Part of a small language model's weights.
Training: a variant of Adam for these matrices, 180M tokens, 5506 steps.
Each number is 128 + 32 x the weight over its row's rms, rounded and kept within 0 to 255. Layers, rows and columns count from 0. The size above them is the row's rms in percent of the matrix's.

# layer 9 MLP up, 320x128, rms 0.107, rows 67-84, columns 0-127
size [ 90  94  94 101  94  95  98 103 115 103 107  94  97  99 104  96  96 103]
[[128 105 160  78 192 136 143 117 102 153 128 118 123 126 162 144 133 158 139 177 140  95  94 138 105 135 157 117 166 146  77 138 165 123 179 185 104 112 108 108 130 174 180 150 149 132 127 103 122 112 112 149  97 184 144 111 139  93 140 128 127 202 137 133 113 143 140 180 141 130 138 193 195 106 183 102 132 101 191 196 142 132 130 106 131 133 115 111 149 127 162 114 131  98 157  92 144  80 115 115 218  70 135 146 111 144 127 187  80  86 164 117 124 195 111  96 169 101 102 199 107  81 142 132 138 192  85 103]
 [147 147 111 134  66  27 121 100  96 106 131  89 157 111  71  71 132 174 103 154 117 143 163 150  76 212 155 113 135  90  92 127 104  88 149 106 112 120 139  72 137  78 148 167 118 121  91  98 128 117 169 110 138 113 128  96 160 138 125 123 123 141 151 190 139 141  75 111 124 125 146 103 144 141 131 162 149 126 181 112 134 147  93 103 172  97  68 142 132 120 115  65 141  83 116 182 131  92  89 107 154  73 169  56 136 115  89  74 153 118 122 108 133 171 124 122 140 138  78 129 130 207 154 123  75 134 108 150]
 [131 214 141 118  71 103 116 122 121 149 105 129 107 141 120 101  82 156 130 205 101  93 133 126 104 111 139 115  96 170  65 146 113 173  97  74 101 133 172 122 133 213 194 147 108 129 107 140  96 104 186 129 147 139 131 117 110 153  91 146 119 118  99 116 113 160 135 129 111 134 190 101 124 173 106 102 159 136 156 134 118 104  40  68 161  67 185  89  88  78  99 134 157 151  76 120 170 124  96 148 110 156 101 160  88  55 134  64 114 104 117 147 157 112 135 112  79 106 142 116 137 136 115 105 128 131 132 159]
 [165 114 202  33 123  81 112 117 105 122 135  83 132  51 166 172 163 131 112  85  99  90 149  89 142 169 116 120 129  64 161 135  85 138  82 105 136 139 155 141 130 182 128 127 143 121 128  96 120 136  83 175 104  81 133  75 108 178 168 127 102 192 140 152  96 147 132  58  56 103 107 183 144 171 143 166 183 131 138 153 164 134 103 161 146  66 187 122 142 113 111 144 120  96 125  84 150 116 155  77 153 110 126 148 126 112 108 147 112 109 150 148 117 157 163 147 169 102 150 127 123 149 137 138 138 108  76 155]
 [ 63 137 187 113 160 156 132 130  84 185  65 133 105 162 148 119  72 128 196 100 107 164  91  43 137 124 121 119 105 111 156 144 123 156 119 124 147 108 128 163 125 124 139 163 131 126 139  91  85 144  97 118  76  98 124 107  92 161 145 102  99 121 109  90 148  97 102 145 204 175 144 104 128  96 156 164 165 104  80 110 200 108 116 101 147 135 137 174 149 115  78 136 168  96 148 179 140 186  66 119 161 176 111  96 134 156 129 113 120 181 159 132 108 121 133 172  93 124 144 162  94 149 170  88 103  73 141 175]
 [145 135 131 161 150  84 120 140 175 121 152 200 133 107 151 142 102  98 180 123 106 134  85 142 163 192 168 153 127  74 184 147 158 129 154 123 140 132 122 114 159 157 128  79 144 206 114 120 146 129  75 120 110 160 110 144  87 116 123 188 183 164 132 119 136 120 144  93 121 124 135 105 147  69  94 117  92 183 110 127 164  94 117 165 207 145  62 156 134 160 135 144 146 189 147 152 149 118 154 112 161  72  96 140  91 162 149 102 132 136  74 104 118  96 187  79  85 144 141 153  57 154  79  88 157 133 140 155]
 [136 192 150 128  84 139  98 178  80  98 172 149 146 125 157  68  83 126 150  84  57 187 112 117  88 136 169 119 127 134 120 111 151  91 107  76 123 182 141 192 154 120  80  96 129 140 126 165 103 120 132 154  64 148 121 119 129  57  88 157 155 108  50 166 141 182 108 107 116 158 163  82 130 101 109 191 156 115 141 158 142 101 147 133 128 150 142  59 143 118 131 137 112 163 110 152 131 171 102 143 166  75  99  91 121  49 120 114 128 125 108  71 105 130 123 125 102 167 125 121 115 125 128 161  81 106 107 170]
 [ 95 129  95  77 151  91 137 149 183 135 145  88 133 114 115 129 172 142 141 170 138 152 143  88 135 172  89  73 131 100 131 128 146 113 107 107 177 116 155  72 149 112 111 116 157  88 125 111 185 112 141  99 126 107 124 108  88 128 175 134 186 130  96 139  71 134 111 136 138 128 107  66 113 175 184 123 175 109 140 132 105 111 125  76 113  37 112  88 132  99 224  67 136 185 123  86 120 178 143 110 142 109 118 147 150 143  82 190 112 143 111  87 106 122 130 142 113  68 126 139 162  69  96 125  54 111 159 119]
 [122 150 110 138 171 187 133  59 107  74 145 125 173 129 186 156 105 134 104 142  98 153  88  57 175 145  93 187 152 136 135 116  95 128 138  98  92 151 138 109 132 147 136 120 127  60 114  88 173 134 141 143 130 120 104 143 204 132  87 116 136 105 110 155 134 120 118 131 152 141 113 188  60  82 134 146 105 119 121 139  99 123 127  40 167  81 141 154 152  82 145 202 196 116 127  73 135  85  85 129 146 148 109 164 103 129 157  93 134 157 167 155 113  50 118 104 144  98 155  95 145 139 153 105 167 133 166 121]
 [133 128 129  83 157 158 148 128 144  80 114 106 176 166 136 140 139  75  85 151 129 114 136  96 161  70 139 154 135 128 141  89 152 139 152  97 113 146 104  87 127 127 150 105 108 127  54 146 220 141 143 181 147 177  86 154 116 148 148 178 103 158 114 112 162 124 116 163  94  97  96 112 208 126 145 159 149 121  73 128 105 142 151 134 132 118  81 171 125 139 120  89 164  85 141 189 134 118 116 103 130 133 136 100  87 205 102 121 162 117 129 174  50 187 174 128  76 144 143  95  96 121 111 147 193 108  67 150]
 [127  93 127  70 114 137  95 113 180 114  57 119 149 109 164 145 111 144  95 138 110 105 162  96 106 170  79  93 184 106 139 149 103 147 158  86 128  67  63 111 103 128 145  75  67 135 175 100 157 184 204 142 135  76 141 117  85 125 153 115 185 158 130  62 132  80 157 104 152 144 174 161 159 100 132 190 170 106 160  75  77 160  80 133  88 136 168 110 119 127 138 137  85  77 179 138 102 133  96 110 131 172 120 133 127 142 112 187 118 112 131 125 130 123  73 138  94 149 130 117 126  93 153 128 116 134 159 109]
 [ 85 128 130 141 130 161 136  99 120 160 101 147 125 158  79 216  58 121 121 232 103  64 127  85 135 107  97 137 117 160 122 113 223 188  96 138 105 114 142 144 100 107  87  84 133 138 111 129  98  82  87 124 111 190 120 113  97 133 103 196 114 170 116 158  81 118  92 142  96 141 132 138 151 164 146 110  79 123 156  97 117 106 116 174 158 179 137 124  68  98 111 150 163 116 137 121 128  94 139  96 154 123  87 162 108 170 139 124 148 145 125 165 150 121 156 113 163  89  79 118 103 145 179 139 168 101 146 169]
 [161 159 154  98 115 113 111 169 221  95 127 138 109 175 153 129 183  94 110  76 110  93 136 127 115  69 157 119 135 101 127 145 149 131 142 103 127 183 137  83 121 182 121 230  89  86 140 102 176  73 137 120 176 106 134 115 123 189 196 151 126 136  98 102  90 130  60  96 129 125 130 122 173 140 138 146 145 175 126  99  82 124  80 130 146  87 143 113 103 134 186  79 116 143 123 135  85 150 110 144 110 166  94 164 130 145  80 170 123 169 175 149 150 141 186 111 134  77 139 105 125 153 146 164 128 169 138 138]
 [134  86  96 104 117 109 112  93  80   3 129  98 159 118 156  38 126 100 156 122  89 190 119 151  96 141 101 151 111 122 110 150 120 138  71 164 118 131 117 157  93 140 127 171 156 112 171  95 174  91 171 181 110 139 124  64 167 146 119 126 164 146 169 103 145 123 125  79 157 180 130  77  79 153 107 128 140 158 115 156  99 162 184 168 136 126 140 128 103 152 116  67 134 142 151  97 118 109 168 105 105 135 116 131 134 149 167 177  92 164 193 114 129 100 185 136  65 159 133 125 130 122 148 129 155 157 144 140]
 [143  96 131 150 168 177 178  89 143 103  82  95  86 132  66 161 107 165 138 166  93 147  97 101 112  88 129 218 121 103 114  96 187  84 136 184  90 122 160 126 183 139 142 148 113 132 126 103  94 122 112 117 102 130 139 146 119 154 180 164 134  94 171 123 115  57 123 106 110 112  91 172  34 153 150 183 119 160 148 142 149 136  94 129 101 133  92  77  80 124  92  67 108 110 136 130 108 130 163 123  93 207 128 138 118 173 132 149 182 130 116 130 164 163 119 144 189 142 104 158 163 135 132 151 147 127 163 102]
 [152 147 123 129  34  84 109 119  40 103 217 183 120  86 144 134 140  76 147 130 122 144 138 123 153 130 158  82 170 177 163 131 127 176 103 159 125 136  89 110  52 163 126 166 130 139 185  91 163 111  97 103 113 138 133 153 111 132  74  97 108 125 101 173 122 155  94 154 187 125 138 151 106 124 115 160 138 136 146 148  95 139 151 118 188 107 141 126 170 107 121  63 119 133  98 135 184 119  68 165  88 115 136 115 113 169 116 111 106 107 119 115 106 130 152 161  77 164 150 154 103 127 181 187 185 143 124 117]
 [121 111 110 148 157 152  92 159 108 126  97 106 171 134 120 131 123 141 148  79 151 112 179 176 125 195 118 161 148  90 159 105 124  89 121  95 115 192 131  84 126 153  98 107  85  77 104  86 145 141 168 148 134  93 140 111 114 122  69 121 117 148 154 113 102  90 154  92 124 124 105 121 170 119  36 113  77 126  82 146 102 120 114 123 156 171 106  91 105 152 128 116 142  90 170  37 126  78 191  97 146 152  83 167 141 107 128 120 149 135 137 178  91 149 112 157 150  55 183  77 117 100 132 138 209 156 135 161]
 [151 117 149  95 129 155 116 152 135 115  75  89 134 186  74 102 115 113  98 127 109 144 111 138 126 143  77 154 111 127 135 143 129 114 129 155 118 188 102 126 149 112 179 142 146 145  98  46 136 125 135 128  94 140 156 106 106  99 120 137 100 184 120 178 104 175 134 145 140  83 141 173 173 132 113  78 125 181  72 128  92 124 144  90 130 213 107 145 192 127 127 137  99 100 151  59 124 208 142 137 112 144 113 110 184 130 158 174  99 112 132 212 123 139 131  85 150  56  80 145 116 130 137  77 172 119 108  64]]
# layer 9 MLP down (transposed), 320x128, rms 0.103, rows 67-84, columns 0-127
size [ 96  97  92  96  98  94 100 104 119 103 112  96  98 100  99  90  97 102]
[[124 119 164 121 118  83  66 113 132 170 107  69 157 107 125 155 157 154 103 112 117 128 206 120  98 162 101 121 109  88 143  60 146 118 129 147 143 131  89 161 120 129  64 108 159  86 121  99 121 118 135 185 152 119 128 172 112 135 136 138  72 142 112 176 153 136 134  67  93 149 109 114 141 137 203 106 118 242 132 176  99 153 170 175  91 145 155 112 188 133 136 121 106 133  35 147 118 142 117  74 154  89 158  85 119 152  83 133 162 139 101 119 119  99 133  74 117 117 124 146 134 143  67 130 101 103 147 144]
 [131 204 199 159 109 139 122 140 121 189 113  94 124 157  96 149 114 119 142 135 170 169 106 124 155 122 139 148  86  84 162 126  48 139 144 101 133 132 156  98 146 154 136 153 120 112 145 198 144 139  90 131 137 104 187 177 123 130 134 182  87  79 112 128  38 106 121 130 134 119 138  94 159 111  80 166 121 125 112 141 161  54 127 104 154 154 130 183 108 134 112  95  73 111 130 157 148  83 143 133  29 126 109  89  95 125 137 131 139 157 104  76 126 163 155 121  81 134 111 124 118  43 134 107 134 159 122  78]
 [142 104 164 152 137 130 151 146  94 135 214 157  98 125 134 102 121 142 102 175 149 174 100 121 134  83 137 151 146 110 137 135 130 131 102 173 148 182 160 121 131  44  96 147  94 145 115 119 190 132  56 146 119 156 197 138 103  79 106 121 123 127 123 103 123 132  93 177  68 109 136  99 157 106 140 163 114  92 115 116 200 107 152 193  87 120 115 153 172 147 191 184  76 110 146 126  78  53  94 126 150 116 210 159 141 132 116 162 115 125 128  87 122 152 110 178 147 120 160 113  97 142 138 139 129 139  89  80]
 [122 132 143 176  98 137 167 150 137  85 145 141 159 107 102 103 139 132 124 193 115 175 116 149 115  65  89  98 112 140 160 115 134 159 188 121 141  89  93 133 209  77 149 101  68  95 113 166 137  98 132  90 146 119 152 114 146 111 149 101 204 131 130 108 178 175 118 146  82  98 134 122 156 133 136 103 107 113 178 107  89 117 127 107  87 163 105 175 112 174 127 125  98 139  97 139  85 177 100 140 177 152 177  77  94 133 132 140 129 165 134  53 102 123  78 124 124 149  95 173 136 138 153 135 118 181 180  34]
 [120 154 129 102 141  96 128 135 134 179 174 157 123  61 142  95 163 124  53 172 166 150 156  77 130 111  91  99 143 148 141 147 106  83 133 146 156 144 139  92 109 119 157 111  68 183 156  97 170  98  90 138 145 150 179 101 140 145 152 129 169 174  85 140 195 133 124 210 135 113 132 145 177 102 123  49 124 114 146 140 103 141  71 127 184 131 122 106 148 124 120  88  74 108  78 140 113 140  39 166  94 172 161 168 131 123 112 135 151 169 106 137 129 147 115 150 131 116 193 132 169 106 162 140 159  85 156 136]
 [114 162 143  51 151 131 135 127  92  93 118  99 157 104 121 125 119 118 145 133 141 142  97 102 105  75 119 140  97 170 129 173 142  64 127 158 133 154 158 127  71 119 164 193 101 136 149 150 106 107 120 112 143  95 164 138 173 154 111 130 115 189 104 120 135 168 119 172 170 119 144 116 103 165  95 107 118  65  83 178 198 116 107 170 172 149  74 151  82 121  82 123 143 112 108 138  87 213 172  84 149 141 106 132  85  83 106 170 174 117 202 110 154 144 126 137 151 144 126 110 191 150 137 143 131 209 129 112]
 [150 128 130 103 121 124  89 143  85  74 155 148 137 155 106 153 161  85 109  74  93 164  95 160 147 157 164  77 131 121 172 159  90 114 123 140 129 162  84 137 161 127 160 158  94 110  39 173 115  95 148 141  93 157  90 164 128 113 131 172 128 178  90 113 131 190  98  58 137  99 140  86 105 100 136 124 145 150  81 147 108 118 116  63  71 133  63 167 136 109 127 116  82 122 145 129 187 133 158 101  99 112  97 134 117  45 116 175 157 193 137 163 187  98 136 121 128 133 144 122  88 153 144 112  73 125 139 166]
 [ 98 152 110 116 137 119  87 155  77 109 126 144 146 126  98 131 115 177 103 128 115 157  87 106  94 120 195 155  88 164 121 136  90 181 185 112 164 150 113 195  84 149 163 135  90  87 167  94 131  78 134  97 178  85 136 154 155  88 136 154 120  99 125 171  23  96 119 171 130 152 119 136 138 118 164 154 176  72 119 131 126  96 138 130  57 143 139 100 136 190 140  91 133 113  64 143 121 152 171 131 158 163 113 112 103 137  90  87 120 144  79  63 144 110 148  84 167  88 173 123 137 114 146  93  91 160 109 121]
 [ 60 128 132  73 153 146  78 140 125 148 179 105  79  57 157 133 143 170 165 130 121 156  97 108 151 141  64 143  95 107  63 153 130 142 108 111 147 127 120 127  88 118 127 139 104  79 121 101 134 113 152 160 141  77 156 137 171 136 115  73  64  95 117 189 117 126 110 100 135 181 142 116  79 120 179 152 114 108 173 102  86  76 174 130 152 112 185 129 152 142 154 126 124 184 126 113 150 144 157  75 205 191 145 114  65 124 107 147 128 121 179 148 122 133  64 119 124 109 159 126 164 151 155 149 141 112 100  69]
 [142  99  83 118 123 146 136 142 136 176 142 124 116 153 121 169 122 111 109 166  93 108 134 151 147 138 143 139 142 153 141 109 165 197 143 114 187 121 150 101 107 180 133 156 118 109 181  92  53 124 154 110 141 104 198 110 162 179 181 120 131 125 111 168 114 145 136 116  99 125  86 152 146 141 144 142 122 144 180 246 172 115 149  71 112 151 126  83 147 147 137  79  83 132 102 115  89 170 144 144 225 114 148 103 180 147 142 145  67 147 109 120 148 114 127  78 149  87  53 110 161 113 108  76 132 125 110 127]
 [ 99 117 126 141 112 113 188  97 126 135 132 114 138 130 135 175 170 140 105 122  66 128 145 215 120 101 108  65 129  98 144  90  91 165 116 167 143 121 157 153 157 133 108 207 103 115  35 154  97 103 158 117 146 166 115  77 152 214  96 161  65 105 105 184 159 103 153 168 101 130 140 155 173 146 141 140 128 118  90 165 132 117 132 165 150 126 158 133 150 127 138 166 136 117  81  99  87 147 153  91 128 136 129  71 140 127 132 216  87 171  89 147 206 126  92 113 120 119 106 150 105 107 128 113 103 152 133 139]
 [111 114 108 127 161 111  77 143  96 111  94 103 149 118 109 139 147 106 114 150 120 116 130 137 134 137 120  67 115 117 114 158 141 107 153 130  96 119 112  57  98  49 122 123  99  93 152 137 147 114 102 126 145  86 139 109 110 103 131 187 124 104  54 139 175 164  61 128 115  85  74 104 149  94 172 154 188 142  56 106 123 147 165 159 138 130 121 154 106  94 155  76 167 229 142 128  37 127 137 138 135  83 100 149 165 125 163 137  92 120 122 173 156 131 119  76 123  59 116  89 143  95 116 142 111 125  99 195]
 [ 98 117 133 184 147 132 110  88 156 123 160 156 110 110 171  93  25 180  83 129 201  92 145 117 129 132 163  81 130 143 113  78  78 141 102 183  86 151 188 131 135 127 109  68 132  97 140 145 126 178 141 144  95 154 121 162 142  70  76 136 130  93 206 144 149 103 117 198 128 156 116 127 144  80 126 120  87  76 162  65 134 126 163 110  80 143  93 104 137 143  97 147 105 124 117 109 154 146 138 176 123 184 158 124 135  97 157 128 125 101 143 131  92  97 129 169  95 149 113 150 119 185 164 126  88 102 161 133]
 [106  71  90 127 133  78 142 145 117 107 186 107 105 143 153 121 149 129 126 124  32  97 103 122  96 101  76 142  80 180 169 158 134 129 136 153 125 167 131 118 150 175 103 164 152  85 129 136 143 126 180 200  82 144 112 145 197 116 131 146 146 154 159 127 174  82 128 120 182 144  90  88  97 143 127 128 115 112  85 114  71 174 147 125 103 128 170  88  72 160 125  89 124  95 169  63 116 116 193 141 134 125 106 120 137 188 168 140 144 129 179  92 148  95 126 147 170 114 107 136 158 124 152 166  98 203 133 150]
 [198 144  63 202 139 155 167 105  78 140  94 108 118  81 101 140 130 129  97 139  86 184 126 120 157 142 148 129 185  73 128  64 111 129 144 182  85 125 133 106 111 101 142 174 143  83  92 136 104 163 152 150 121 109 104 128 191 139 166 130 164  74 127 153  91 128 171 106 134 108  74 135 113 136  84 132 142 146 141  47 179 117 119  91 131 139  79 126 144  97 146  94  65 142 135 145  95 105 170 121 157 123 135 123 100 115 140  86 188  78  80 138 144 166 107 122  95  72 123  82 125 165 102 124 179 144 156 111]
 [ 96  57 149 103 130 132 151  84 100 195 173 127 132  86 123 115 160 108  85 190 151 117  73 130 149 102 130 158 141 129 173 200 107 112 138 109 106 121 163 182 122 182 117 138 205  74  81 143 108 169 112 132  78 113 128 111 109 145 121 131 118 171 162 126 144 110 134 122 214 168 134 124 127 172 146 217 163 114  91  66 134 106 128 100 132 105 166 119  92  97  90  33 179 143 118  95 127 142 158 144  72 125 129 148 124 135 105 112 112 129 131 117 135 182 115 102  99 151 116  77 109 106 120 147 105 119 135 140]
 [107 145 167 102  99  54 119 125  75  98  77 107 120 136  59 192 124 123 140 108 145  94 116 130 105 110 146  87 134 154 103  67 154 174 157  79 163 181 129 129 175 130 204 172 112 120 155 174  73 132 120  83  84 163 110 129 152 141 159 129 202 114 110 138 103  75 117 162 116  83 157 161 172 143 111 124 120 101  84  96 125 166 109 120 154 124 181 103 159 103 114 140 136 126  84 154 124 117 108 142 241 162 157 125 118 146 112 137 104 108 128 103 108 137 111  88 175  97  76 134 130 158 153 115  89 120 148  92]
 [ 88 160  97 119  74 108 129 114 114 124 130  78 113 144 122 154 148 143  79 156  87 121 102 104  46 169 133  72 146 159 109 109 151 114 109 129  70 111 129 165 175  68 136  94  85 135 137 133 122 225 124 112  96 157 159  94 194  68 141 130 151 142 118 188 143 106 123 116  83 180 138  83  95 121 164 124 166 203 144  78  74 137 108 144 116 108 174 139 151 106 114 126 153 165 110  99 162 135 126 137 124 131 124 169  96 169 123 114 136 197  90 132 157 112 159  93  82 128 118 119 130 113 169  94  80 181 104 101]]
# layer 9 MLP gate, 320x128, rms 0.118, rows 68-85, columns 0-127
size [ 91  94  95  95  99  97 100 108 103 111  97  89  91  96  95  95 104  95]
[[ 87 140  69 135 129 128 168 161 131 108 103 119 158 158 117  97 199 170 135 156 126  93 104  88 167 187 145 142 172 134 122 108 126 102 120 127 128  88  91 130 184 160 113 106  82 143 150 141 104  78 201 143  85 127 119 120 100 134 130 181 164 161 155 198 136 129  60  99  67 111  91 128 201 102 130  98  54  87 133 127 175 145 125 131 153 166 111 113 161 136 141 138 122 185 155 137 116 113 157 153 114 185  95 142 124 142 131 145 102 122 142 153  71 173 134 122  86 188 130 105  82 116 122  46  92 113 136 115]
 [109 138 111 119 133 120 110  90  94 120  95 144 166 169 165 166 115  36 103 134 138 129 190 122 103 102 119 155 125 115 175 100 178 179 116 148  71 122 134 141 172 130 178  84  71 146 117 110  93  63 154 177 116 141  92 155 151 154 166 159 179 213 154 156 151  96 119 114  51 124 129 182 118 124  97 165  88 154  97 120 111 155 124 168 110 109 143  97 130 101 148 102  67 187 110 115 151 114 118 102  93 170 182 113  86 123 157 138 112 164 109 145 115 101 141 116  99 108  59 131 141  74 128 141 106 167 109 116]
 [148 198 141 137 116 141  95 111 123 143 124 101 157 131 141 140 146 105 144 137  93 118 133 150  94  74 152  91  80 136 136 115 155 116 220 152 126  72  74 145 207  82 122 160  64 137  98 147 149 133 149  89 156 159 156  99  93 131  84 117 172 137  96 178 212 181 123 142 147 130 148 100 148  95 174 180  79 105 139 108  66 110 159 137  92 145  73 124 120 196 135  86 192 117 102 140 117 146 105 102 125 145 135  91  87 105 103 102  93 136 122  86 111  89 140 131  97 123 106 185 131 102 140 156 103  82 136 151]
 [ 94 171 125 130 149 121  90 168 120  83  78 109 106 107 146 178 119 139 105 121 110 171  55 135 155 173 163  98  82 138 114  90 157 145 134 104 107  52  83 131 144 110 144 123 182 162 132 152  75 135 109 106 135 120 123 155 116 165 155 136 148 140 175 183 125  96 110 148 124 138  92 126 168  75  98 142  77 161 162 125 121 148 127 147  90  89  95 129 138 138 151 103 195 119 144  70  80 148 123  78 197 111 163 112  92 122 133 132 198 147 105  83 111 111 166  72 127  98 172 144  95 189 117 153  83 127 181 184]
 [140 139 119 119 155  85 140 136 155 117 104 187 138 135 145 141 158  58 168 129 139 101  97 166 135 159 115 119  81  60 135 118 173 117 207  89 154 128 133 118 148 115 149 133 187 170 144 199 144 113 120  86 115 144 135 154 144 136 128 175 145 157 135 124 144 171 135 125 127  90 158  62 141  68 151  93 123 150 119 159 158  83 190 146 137 115  89 149 101 168 134  76 155 180 145 150 156 120 140 117 174 128  90 174 124 120 107  84  48 151  81 117 170  87 147  48 113 133 114 122 102 138  55 129 159 118 175 155]
 [103 117  82 167 160 197 127 175 143 115 109  97 137  97  97 126 114 105 168 143  97 191 121  60 175 127 107 180 159 101  95  80  47 164 121 101 111 122 139 140  81 106 111 126 116 144  80 157 127 122 152 128 147 151 119  59 162 110 110 166 166 143  94 175  98  98 129  98 176 192 142 139 189 159  83  64 105  83 167 153 146  86  88 125 131 126 162 153 156 155 115 133 116 123 155 124 111 167 184 159 148  71 116 166  89  98 130 154 110 122 136 134 129  90 134 188  73 160 147 153 113 124 147 117 141  79 132 153]
 [136 103 142 172  90 131 136 125 163 122 155 115 129 167 133 141 113 127 122 119  83 165 106 117 138 143 139  56 105  81 125  62 132 188 171 146 112  97 139 121 101  77 166 116 135 121  89 110 154 213 142 144 143 126  85 136  78 123 114 104 147 131 103 165 196  94  84 134 132 191 153 109 195  85 149 159 103 150 124 126 116 109 147 156 149 125 151  96  29 127 127 140 102 173 102 152  97 159 128  90 134  84 144 136 144 126 159 189 191 111 131 100  99 121 148  39 105 140 173 123  84  93 136 174 123  91 148 167]
 [111 152 142 150 147 152 111 188 166 111 133 170  75 101 100  99 160 128 165 133  60 123 133  95 128 126 103 100 150  90 121 135 153 113  89 131 124 144 146 137  91 134 126 122 104  92 120  94 186 122 130 168 141 154  69 117 150 144 162 158  18 174  93 143 130 147 181  90 153 150 142 146 143 124 122 125  96 122 150 114  70 120 230 172 118 114 128 142 120 146 126 117  90 125 144 117 132 164 122  98 146 104 164 169 111 167 104 153 110 121  68 110  68 190 100 104 118  66  99 146 132  94 111 119 203 112  54 172]
 [158 137 169 110 108  90  87 118 130 157 120 135 104 145  96 107 128  94 127  89 151 109 125 136 108 146 118 118 160  79 159 121 207 166 142 103 148  95 141 120 104 110 105 163 100  85 206 113  87 106 161 108 143  98 188  87 135 112 157  95 113 125 113 197 112 127 116 116 109 131 161 149 126 112 184 121 142 157 204 235 116 164 141 112 136 135 125  97 126  87 108 107  66 173  79  80  67 106 134  65 167  95 127 138 137  87 123 109  98 184 152 119 135 126 121 100 160  84  57 159 166  92 109 148 119 138 157 143]
 [ 89 103  84  95 103 148 114 102 123  95 122 186 105 152 109 142  85  98 140 119 125 107 183 141 144 122 110 116  78 122 132 116 112 156 105 163 112 198 149 128 168  78 106 134  85 106 134 101 152 122 148 167 118 167  94  87  82 100 123 125 178  98 179 161 140 171 113 175  96  86 141 139 171 117 172  98 143  78 146 125  92 206 145 130 132  66 109  69 115 159 137 103 137 135  75  67 133 121  97 111 142 173 174  97 119 204  75 127  85 135  78  96 145 112 135 151 107 141 100 134  93  90 171 129 161  89 181 175]
 [183 122 145 107  87 126  78 198 138  92 108 114 110 139 210 121 162  85 103 114 123 121 162 170 151 114 159  84 176 126 125 118 123 129 113 107 158 102  93  94 155  90 148 161 103  40 154 108 111 127 125 124 164  98 144 120 124 139 163 109  93  79 113 126 147 161 123 113 134  88 117 168 178 114 152 180 158 107 102 186 139 176 144 135  91 102  84 125 181 196 131  92 118 152  69 147  85 180 106 122 146  93 153 155 156 122  90 195  95  81 138 164 129  98  98 125 112  50 167 104 125  89 108 145  97 132 125 157]
 [129 135  59 129  85 167 123 125  88 121 146 200  81 144 128 124 181 122 222 153 155 130 140  61 127 130 142 108 179 142 143  98 134 165 114  82 137 122 155  85 181 119 152 147 150 174 149 108  85 114 127 138 175 154 165  82 121 158 137 131 180 102 140 131 162 124 122 133 153 108 136  93 109 167 155 111 199 147  40 139  35  79 115 159 114  74 120  69 163  91 146 118 112 130 142 147 112 204 172 123 114 121 154 136 150 182 141 121 146 141  91 141 108 106  80 122 109 122 109 121 143 105 114 126 130 161  98 142]
 [149 211 119 101 151 111 132 184 109 119 119 134  96 119 140 163 162  93  96 135  65 114 144 110 197 160  95 109 114  87 109  99 122 134  97  76 120 143  91 119  80 101  97  88 115 102 115 161 172 127 145 150 136 142 130 119 149 144 118 120 142 188  89 155 132  90 138 142 110 138 123  98 136 112 129 185 130  86  90 127 149 126 125 182 135 125 145 110 206 125 107 215 139  88 115 119 124 140 113 126 169  79  82 146 166  89 147 145 143 174 193 219  93 102 106 129 105 123 194 117 147  62 186 119 183 126 111 136]
 [ 93 117 131 115 116 121  83 137 132  96 197 163 126 147 173 111 137 117 113 138 111 105 186 126 115 108 121  93  91 110 143 142 136  85  85  87 124 156 122 126 167 127 107  75 153 125  97 112 155 185 134 162 127 135 143 151 148 116 127 140 148 133  70  93 167 116 102 140  99 143 140  59 190  79 149 167  74 147  79 201  98 156 174 128 148 121 136 183  80 187 112 204 187 106  82 127 120 181  66 112 168 120 107 124 166 147  94 143 131 118 127 126 165 135 120  74 143 128 165 170  81 194 150 118 121 117 126 191]
 [130 127 104  69 137 158  96 116  94 188 188 155 157 113 130 161 170 127 135  72 148  79 135 144 112 133 133 140  88 200 104 111 165 110 140 104 162 100  66 137 118 114  69 136 181 106 150 112 138 142 114  65 108 110 111 120 157 108 127 108 140 106 177 122 142 160  97 138 185 165 129 132 145 136  99 141  93 156 149 166 107 110 144 125 142 117 108 114 202 158  39 115 164 134 108 137  88 125 109 169 129 122 136 123 153 157 215  70 120 115 121  53 112 169 196 125 122  95 122 137  65 139 190 167 123 164 135 140]
 [123 149 132 146 165 117 110 160 150 165 104 134 140 128 122 127 126 172 110 197 120 155 102 166  99 155 120 121 157 147 176  72 199 157 143 135 160  81 136 129 225 113 168 151 143 137  51 119 122 163  97  91 107 154 141 125  78 171 167 163 156 177 139 175 113  85 101 130 116 111  99 157 165 117   5  75 139 158 106 108  96 170 170 156  92  85 136 122 152 140 141 100  90 142 147  74  98 128 143 121 141 121 139 110 105 132 129 102 136 127  79 123  50 143 121  85 106 144  81 157 135 153 122 100 121 131 151 102]
 [122 146  83 159  90 151 108 115 124 129 165 165 130 128 131 159 131  98 127 105 123 107 111  72 146 107 106 131 141 123  97 129 165  97 123 122 104 139 139 141  92 170 169 155 158  90  91 136  95 194  98 124 171 157  79 154 120 145  84 152 135  64 128 156 129 149 107  99 126 117 194  93 122 107  94 139  79  88 126 144 129  82 135 207 124  96 117 191  51 140 112 147 163 177 123 162 168  82  81 148 118 118 133 138  93 122 140  77 123 149 175  90 130 195  91 115 129 135 198  80 108 200 126 129 199 166 110 176]
 [159  98  81 100 138 125  94 131 158 133 137 148  44  85 117 117 137 157 145 147  89 161 127 125 125 136 159 118 165  75  70 100 165 135 125 124 124 164 126 102 153 107  78  99 109 136 200 126 127 145 122 111 146 121 104  91 140 126 189 162 133  88 133 200 144 170 122  94 153 143 155 159 134 111 149 125 116 194 165 147 159 204 165 184  70  78 127 177 145 129 129 176  88 134  81 161  77 145 103  65 121  75 200 119 155 128 170 128 129 110  79  58 148 134 102 121  90 147 107 128 128 164 142 115 105  93 146 123]]